config = dict(
    num_hidden_layers=11,
    hidden_size=128,
    head_dim=64,
    norm='rmsnorm',
    norm_place='pre',
    norm_eps=1e-05,
    rope_theta=4950.0,
    qk_norm=False,
    bias='qkv',
    init_std_qkv=0.0504,
    init_std_up=0.0504,
    weight_decay=0.073,
    warmup_steps=463,
    decay_shape='linear',
)
Each number is 128 + 32 x the weight over its row's rms, rounded and kept within 0 to 255. Layers, rows and columns count from 0. The size above them is the row's rms in percent of the matrix's.

# layer 8 MLP down (transposed), 320x128, rms 0.149, rows 199-207, columns 0-127
size [ 99 100  95  93 107 102  85  90 108]
[[126 171 156 108 126 130 132 130 129 138 127 108 171 126 112 126 143  92 122 130 152 110 214 138 101 158 144 100 120 147 112  82 104  93  25 106  83  91 157  95  87 123 146 164 132 114 104  82 118 160 135  33 108 130 126  97  99 116 170  50 133 105 132  99 141 161  81 132  57 116 118 111 132 114 136 138 148 187 124 119 144 130 149 155 118  93 109 160 127  89 130 153 191 153  88 174 130 173 147 128 107  86 160 150  75 153 111 197  96 120 184 174 171 114  75 106  72 138 125 121 163 118  85 117 115 102 146  85]
 [ 80  90 128  90 123 111 141 183 117 186 161 110 176  79 149  52 109 170 120 185  95 158 121 114 112  89 112 151 159 130 135 108 165 145  24 126 152  90 103  90  99 143  85 165 122 160 157 115 112 151 159  52  94  92 140 118 143 168  82   0 108 169 153 148 108  93 106 110 148 114 165 106 109 124 150 134 111 121 111 127 109 112 114 184  93 130 119 124 121  92 126 114 153  53 123 151 154 154  89 125 162 163 134 129 152 136 105 146 156 118 102 103  81 120 150 142 119 151 134  98  99 142 164 162 147 137 142 152]
 [ 85 174 149 157 115 121  94 142 101 120  87 120 159 117 122 167 142 108 110  92 108 145 141  75  43 145 107  88 122 120 190  68 105 215  58 128  46 131 145 148 117 151  50 125 167 139 142 116 112  93 127 115 100 102 146 156 150  69  97  40 159 130 141 128  82 147 128 128 113 130  92  78  89 136 125 119 155 181 122 127 167 117 181 104 156 161 118 146  82 115 138 104 125 138 175 123 123 164 135 102 142 109 101 109 122 137 144  93  76 146 163 153 103 198 131  71 108 159 141 140 138 146 129 110 144 110 103 172]
 [176 110 171 111 113 152 147 141 122 149 128 131  92 108 127  86 117 162 136 148 157  99  99  99 143 136 151 136 155 125 119   0 114  96  51 140 154 147 144 159 128  86 194 160  84 114 141 142  99 157 144 214 172 102 120 175  87  94 115 176  92  84 102 124 141  84 101 125 121 131 155 127 109 143 122 132 153 109 123  98 126  88 160 109 140  85 132  76 134 114  86 114 135 129 134 129 123 137  71 120 115  73 138 123 119 101 134 161 134 131  85 124 202 116 157 143 149 124 182 167 139 110  93  91 115 100 229 125]
 [ 68  78 148 122 152 138 193 171 117 141 158 134 124 118 107 140 144 161 140 168 116 158 120 100  93  93  79 160 145 112 111 127 177 109  53 118 122 118 138 115 169 172 163 136 154 128 168  91  91  94 110  93 154 148 140 127 161 123 117  67 105 156 152 137 127   1 131 174 159 154 120 196 110 155 180 106 154 120 148 149 167  47 161 163 143 143  88 149 122  92 167  87 163  91 123 158 136 147 113  87 160  78 161  90 132 131 172 108 161 111 111 143 111 163 130 135 135 128 124 171 153  95 128  66 152 104 129 108]
 [102 137 112 121 154  97 121 117 109 100 167 139 164 118 134 105 168 149 180 130 135 166 104 139  75  49 133 119 176 151 153 113 159  58 136 171 116 140 161 164 108 159 170 129 135  78 116 153  95 124 101 104 153 112  70 126 151 130 113 165 148 158 161  95  90 135 158  91  93 104 100 117 160 182 175  88  94  79  76 168 177 152 108  84 138  96 127 118 102 129 123 130  95 162 125 152  96 140 118 137 176 151 134  88 176 164 119 125  94 152 163  47  73 130 128 134 158 139  80 123 171 149 141 122  43 163  57 158]
 [118 153 205 134 160  95 146  91 128 115 119 141 149 150 115 168 171 112 132 154 171 123 147 142 159 137 163 140 103 141  91 138 100  98 185 118 116  86  77 106  74 161  99 126  92 108 122 177 123 180 138  85 113 114 145  84 158 156 196 255 141 125  79 153 159 139 117 112 122 113 112 131 123 187  79 100 157 111  90 120 191 158 142 132 137 169 144 141 178 117 166 147  82 106 154  69 175 175 155 112 140 141 139 184 131 152 153 103 122 115 117 115  84 144 156 111 111 110 151 143 142 147 104 146 203  98 142 116]
 [110 111 163 125 144  75  86 154 137 113 112 162  64 148 133  93 159 120 105  80 122 112 101 142 105 184 134  95 163  72 122 144  83  56  57  98 135 140  99 132 170  85 106 130 130  91 199 131 138 120 185 167 112 124 135  95 131 156 137 206  92 104 145 160 163 159 126 161 159 155 150 106  63 162 124 106 119  71 138 129 105 142  98 157 129  97 157 114 104 147  81 113 121 119  46  73 127 104 130 121  97 120 146 111 132 115 110 124 104 146  77 135 162 105 130 141  96 143 157 138 118 170 145  65 149  66 208 144]
 [147 104 131  94 150  99 168 135  63 142 155  94  47 175 138 118 113 143 204 180  92 117 112 173  87 108 147 108 110 125 126 131 106 115  81 126 137 153 100 130  80 124  67 177  87 128 138  72 130 152 129 176 118 184 157 105 157 172 113 121 123  79  98 154 142 162 145 106 127 119  94 140 112 123 154 171 124  67 105 116  72  79 144 128 122 165 165  85 162 149 163 145 128 125 152  69 166  34 169 120 122 169  98 104 172 138 125 158 138 127 140 130 134  99 161 104  47 173 128 106 125 107 135 136 143 130 187 122]]
# layer 8 MLP gate, 320x128, rms 0.145, rows 200-207, columns 0-127
size [ 98  92  91 110 106  96  89 110]
[[ 71  93 137  93 119 129 172 152 150 144 181  82 172 123 209 112 140 187 137 123  82  83 181 136 115 131 137 204 140 121 167 105 141 143 125 113 154 119 124 107 132 134  69 108 155 121  81 143 115 162 141 124 155 140 140  99 149 166  97 149 117 148 157 105 191  96  99 115 132 184 150 147 119 159 189 122 133 108 132 131 183 156  76 129 149 121 140 120 138  77 123  57 156 101  95 151 162 130  91 144  98  93 181 105 148 137  76 118 120  95 113  69  61  92 100 107  61 150  92 115  50 148 123 161 101 120 124 115]
 [151  53  90 116 133 129 143 140 153  99 139 183 137 107 164 116 119 183 142 147 156 121 171 141 194  77 135 156 105 126 161 197 105  65 113 102 117 146 135 130 115 105 143 113  56 164 138 124 120 169 109 133 112 131 192  98 156 145  96 164  76  83  79 128 155  70 116 152 153 175 115 149 110 130  84 103 117 129 167 101  86 111  78 130 123 111  88 149 114  91  97 143 130 145  88 131 131  93 155 167 119 191 179 146 124 106 135  93 176 104 152  76 138  71 134 135 208 134 146 159 153  95 174 177 141 157 123  82]
 [ 63 137 112 124 101  58 136  97 137 152 116 197 137  91 139 175 125 162 157 141 148 103  80 188 145 129  88 144  85 121 121  93 132 120 154 105 123 123 158 155 145 176 119 118 152 118  96  82 150 125 152 101  81 161 152 102 203 122 128 110 134 183 141 205 127 225 147 172 102 122 125 155 117  79  99 110 118 177 196  90 106 140 123  90 111  93 158 134 150 132 120 122  69  97  91 160 134 191 145 156  89 151 123 139 140 184 117  67 131 172 131 114 107  97  95  89 114 149 137 126  94 138 103 151 123 160 157 175]
 [110 143  90 185 182 161 154 146 111 125 167  57 166 147 135 170  97 111 157 150 111 100 120  94 166 120  73 177 132 134 114 247 129 133 134 127  78 119 131 153 141  92 123  86 164 177 117 145 112  83  75 131 152 108  74  71 132 153 170 153  73  63 110 115 154  90 115 123 142 155  97 106 160 174 100 132 194 172 124 132 147 190 145  88 142 135 147 198 120 114 180  90 147  68 133 147 112 132  97  94 123 145 123  75 107 112 101 122 143 158 119 144 149 118 142  99 109 131 115 139  95 154 120 176 123 140 148 137]
 [ 56 119 125 139 113 163 174 153 128  63 146 131  81 107 133 149 131 116 111 126 132 103 133  87 155 143 144 175 157 158 108 110 150 161 175 102 115 168 144 108  87 142  75 129 165 119  86 139 185 134 104 146 105 125  50 147 159 146 135 150 146  96  94 150 125 109 147 164  80 117 112 108 115  86  39 194 121 182 130 105  84 163  81 129 128 165 147 106  75 105 125 143 136  63 127 125 124 132 151 120 117 155  79 176  61  95 119 108 131 123 126 153 110 103  99 119 235  74 145 148 129 118 119 116 174 164 115 174]
 [154 134 162 194 106  99 112 121 124 133 100 125 104 140  96 158 170  80 127 137 141 130 155 162 144 127 138 125 119 148 140  86 119  57  70 137 162 100 101 126  64 132 151 145 134 151 128 103 175 189 170 120 143  75 112  38 139 173 131  82 108 134  94 125 133 198  97 110 117 156 111 177 150 166  87 157 128 117 140 122 160 162 138 150 144 169 151 178 152 122 130 140  26 140 175  92 206 112 123 110 184 150 104 150 178 144 130 126 121 134 163 127 106 170 131 111 144 118 155 140 121  75  94  78 157  84 166  92]
 [120 108 169  84 203 110 116  80 134 176 131 112 154  95 169 107 130 159 130 129 196 127  58 100 103  90 134 130 114 104 147  49 157 125 156  74  97 124 131 132  89 130  95 144 125 169  66 153  84 100 125 111 122 131 142 115  94 107 123  93  51 123 146 105 146 156 164 147  94  89 123  80 105 165 160 119 151  89 105 171 106 109  89 179 137  86 150 115 164 140 127  63 122 159 121 160 116 130 106 209  98 130 117 128 103  87 153 111  98 190  74  93 103  92 150 103 126 162 152  93  88 176 113 174 131 115 112 146]
 [ 80 161 143  76 129 156 148 114 127 113  62 126 174 112 114 137 122 157 173  84 121 156 136  92 129 133 151 195 216 106 106 157 136 102 186  95 131 175 141 120 172  98 111 146 110 146 139  64 129 139 156 162 151 109 162 135  34 198 111 191  61 162 137 131 112 139 124 160 112 191 102 136 136 138 138  96 117 112 107 123 128 101 154 119 114 107 128 126 174  80 194 149 127 132 141 114 124 119 140 122 122 151 166 177 129 146  88 129 140 148  84  92  77 125 112  30 181  76 143 144 133 136 135 142 134 158 143 117]]
# layer 8 MLP up, 320x128, rms 0.154, rows 200-207, columns 0-127
size [101  91  89 103 104  90  84 108]
[[ 50 103 115 114 155 124 172 135 143 162 160  92 113 106 172 131 119 169 125 111  80  76 178 196 126 150 201 179 145 104 159 112 109 107 111 123 101 101  85 145 119 172 163 159 178 118  86 100 131 142 110 127 147 136 184 106 132 111 160 150 171 203 142 180 152 164 129 128 114 184 187  95 141 159 160 109 125 159 137 122 134 160  70 167  91 121 154 143 129  66  89  68 152 116 124 111  93 148 156 126 100 116 107 120 161  69  97 158 149 148 137 141  69 115 148  99  91 162 102 140 103  76 156 123 116 123  86  81]
 [182 142 146  85 109 148 109  67 152 101  86 142 122  49 137 155 169  89 149 133 148 112 124 197 142 107 145  85 110 167 121 123 106 131 161 154 123  98 127 151 131 110  73 101 142 105 171 117 124 125 131 124  93  93  93  87 137  81  95 127 128 141  70 141  94 150  91  98 147  52 164 118  81 161  34 123 106 156 119 146 125 138 111 142 141 140 130 158  90 130 116 161 156 168 146 107  73  71 119 139 149 110  77 136 121  91 160 184 175  83 138 156 145 108 119 104 202 101 140 111 128  91 161  62 175 116 123 184]
 [155 132 170 103 159 114 150 120 100 139 123 226 156 123  97 221 113 107 119 124 108 102 106 216 118  97 154 130 127 122 135 113 140  69 158 120 143 130 118 152  93 126 139 145  93  69 107 105  75 123  97 188 115 138  95  81 124 113 119 118 184 141 121 210 135  96 180 137 144 133  82 150 117 106 121 144 165 119 164 112 110 156 125 116 180  95 157 138 154 130 157 136 100 118 188 100 113 105  99 146  79 157 120 153 172 151 112  60 143 131 139 200 120  91 155  84 124 156 129 131 141 135  89 158 165 189 177 166]
 [196  98 159  97 110 110 140 161 166  92 104 134 100 157 104 135 119 121 145  89 119 110 143  72 159 120 155 164 105 191 105 126 120 116  97 180 117 146  72  81 153 133 162 152 104 111 167 112 112 167 179 110 141  80 153 131 213 126 132 123 115 154 168 112  96 143 143 116 115  97 139  73 101 122  76 147  77 178 117 189  87 143 103  76 172 169 181  79  98  64 130 183 121  90  88 171  92 120 136 103 159 102 160  93 117 126 114 166 114 147 114  91 108 132 116 173 122 130 131 131 155  67 133 123 155 204 145 111]
 [163 140 141 119 129 163  79 121 101 161 120 119 204 133 150 147 121 147 141 131 108 103 171  91 183 126 106 151 167 159 170 203 140 143 114 129 163 143 146 166 124  98 146 127 158 143 117 136 135 105 130 149 109 142  80 106 107  82 115 135 100  83 159 133 144  99 139 111 122 179 100 156 103 118 143  95  40 185 126 239 151 162  76  88 179 128 136  98 129 176 158 119 115 129 164  68  84 124 121 122 113 160 107 123 103 123 161 139 173  45 101  57 162 159 133 114 158 141 102 119 118 182  88 114 138 108 125 179]
 [139 144  71 174 102 156 149 117 163 123 130 114 132 132 135  98  82 139 104 115  92 107  99 122 116 129 124 187 147 140 120 109 146 143 114  76 128 139 192 120 122  60 127 146 158 136 168 102 170  77 114 158 106 108 127 134 154 131 122 175 112 128 174  96 129 136 156 166 128  88 144 126  64  79 162 183 127 154 138 121  76  51 113 124 131 114 118 157  77 149  85 112 181 116 140 206 124  72  78 115 159  82 146  58 106 100 109 164 164 141 161  92 175  99  75 134 196 133 160  92 133 123 136  59  79 139 110 146]
 [ 88 145 176 153 202 103 116 125 145 123 171 186 156 177 165 159  94 154 135 115  73 123  68 106 120 139 131 129 156 177 135 219 107 144 155 139 168  95 143 143  99 180 117 126  85 185  92  95 110 104  88 129 100  74 194 156 101  91  96 151 150 105  87 177 136 104 162 171 133  77 114 193 137 171 109 152 137  84 114  99 162 124  91 117 168 103 114 124 131 147 133 157 153 110 123 127 172 177  85 159  82 145 150 101 135 109 121 140 133  98 116 125 101 112 123  90 176  89 111 106 177  96  80 157 113 166 144 147]
 [157 110 158  58 161 135 155 109 101 120 118 109 157 113 152 187  73 147 136 148 120  90  83 106 151 117 108  64 108  93 132 120 182 143 196 104 131 107 179 126 168 184 139 163 121 122 124 117 112 126 107 121 122 121 104 156 123 105 163 115  84 145 126 144 143 104 140  81 138 126 105 185 165 106 139 123 155 117 163 150 132 167  98 138 110  76  96 122 208  35 163 141  86 100  94 111 182  91 158 104 192 104 138 124 142 184 100  65 178  79 107 151  99 144  88 115 107 139 107  83  79 121 125 103 117  91  74 141]]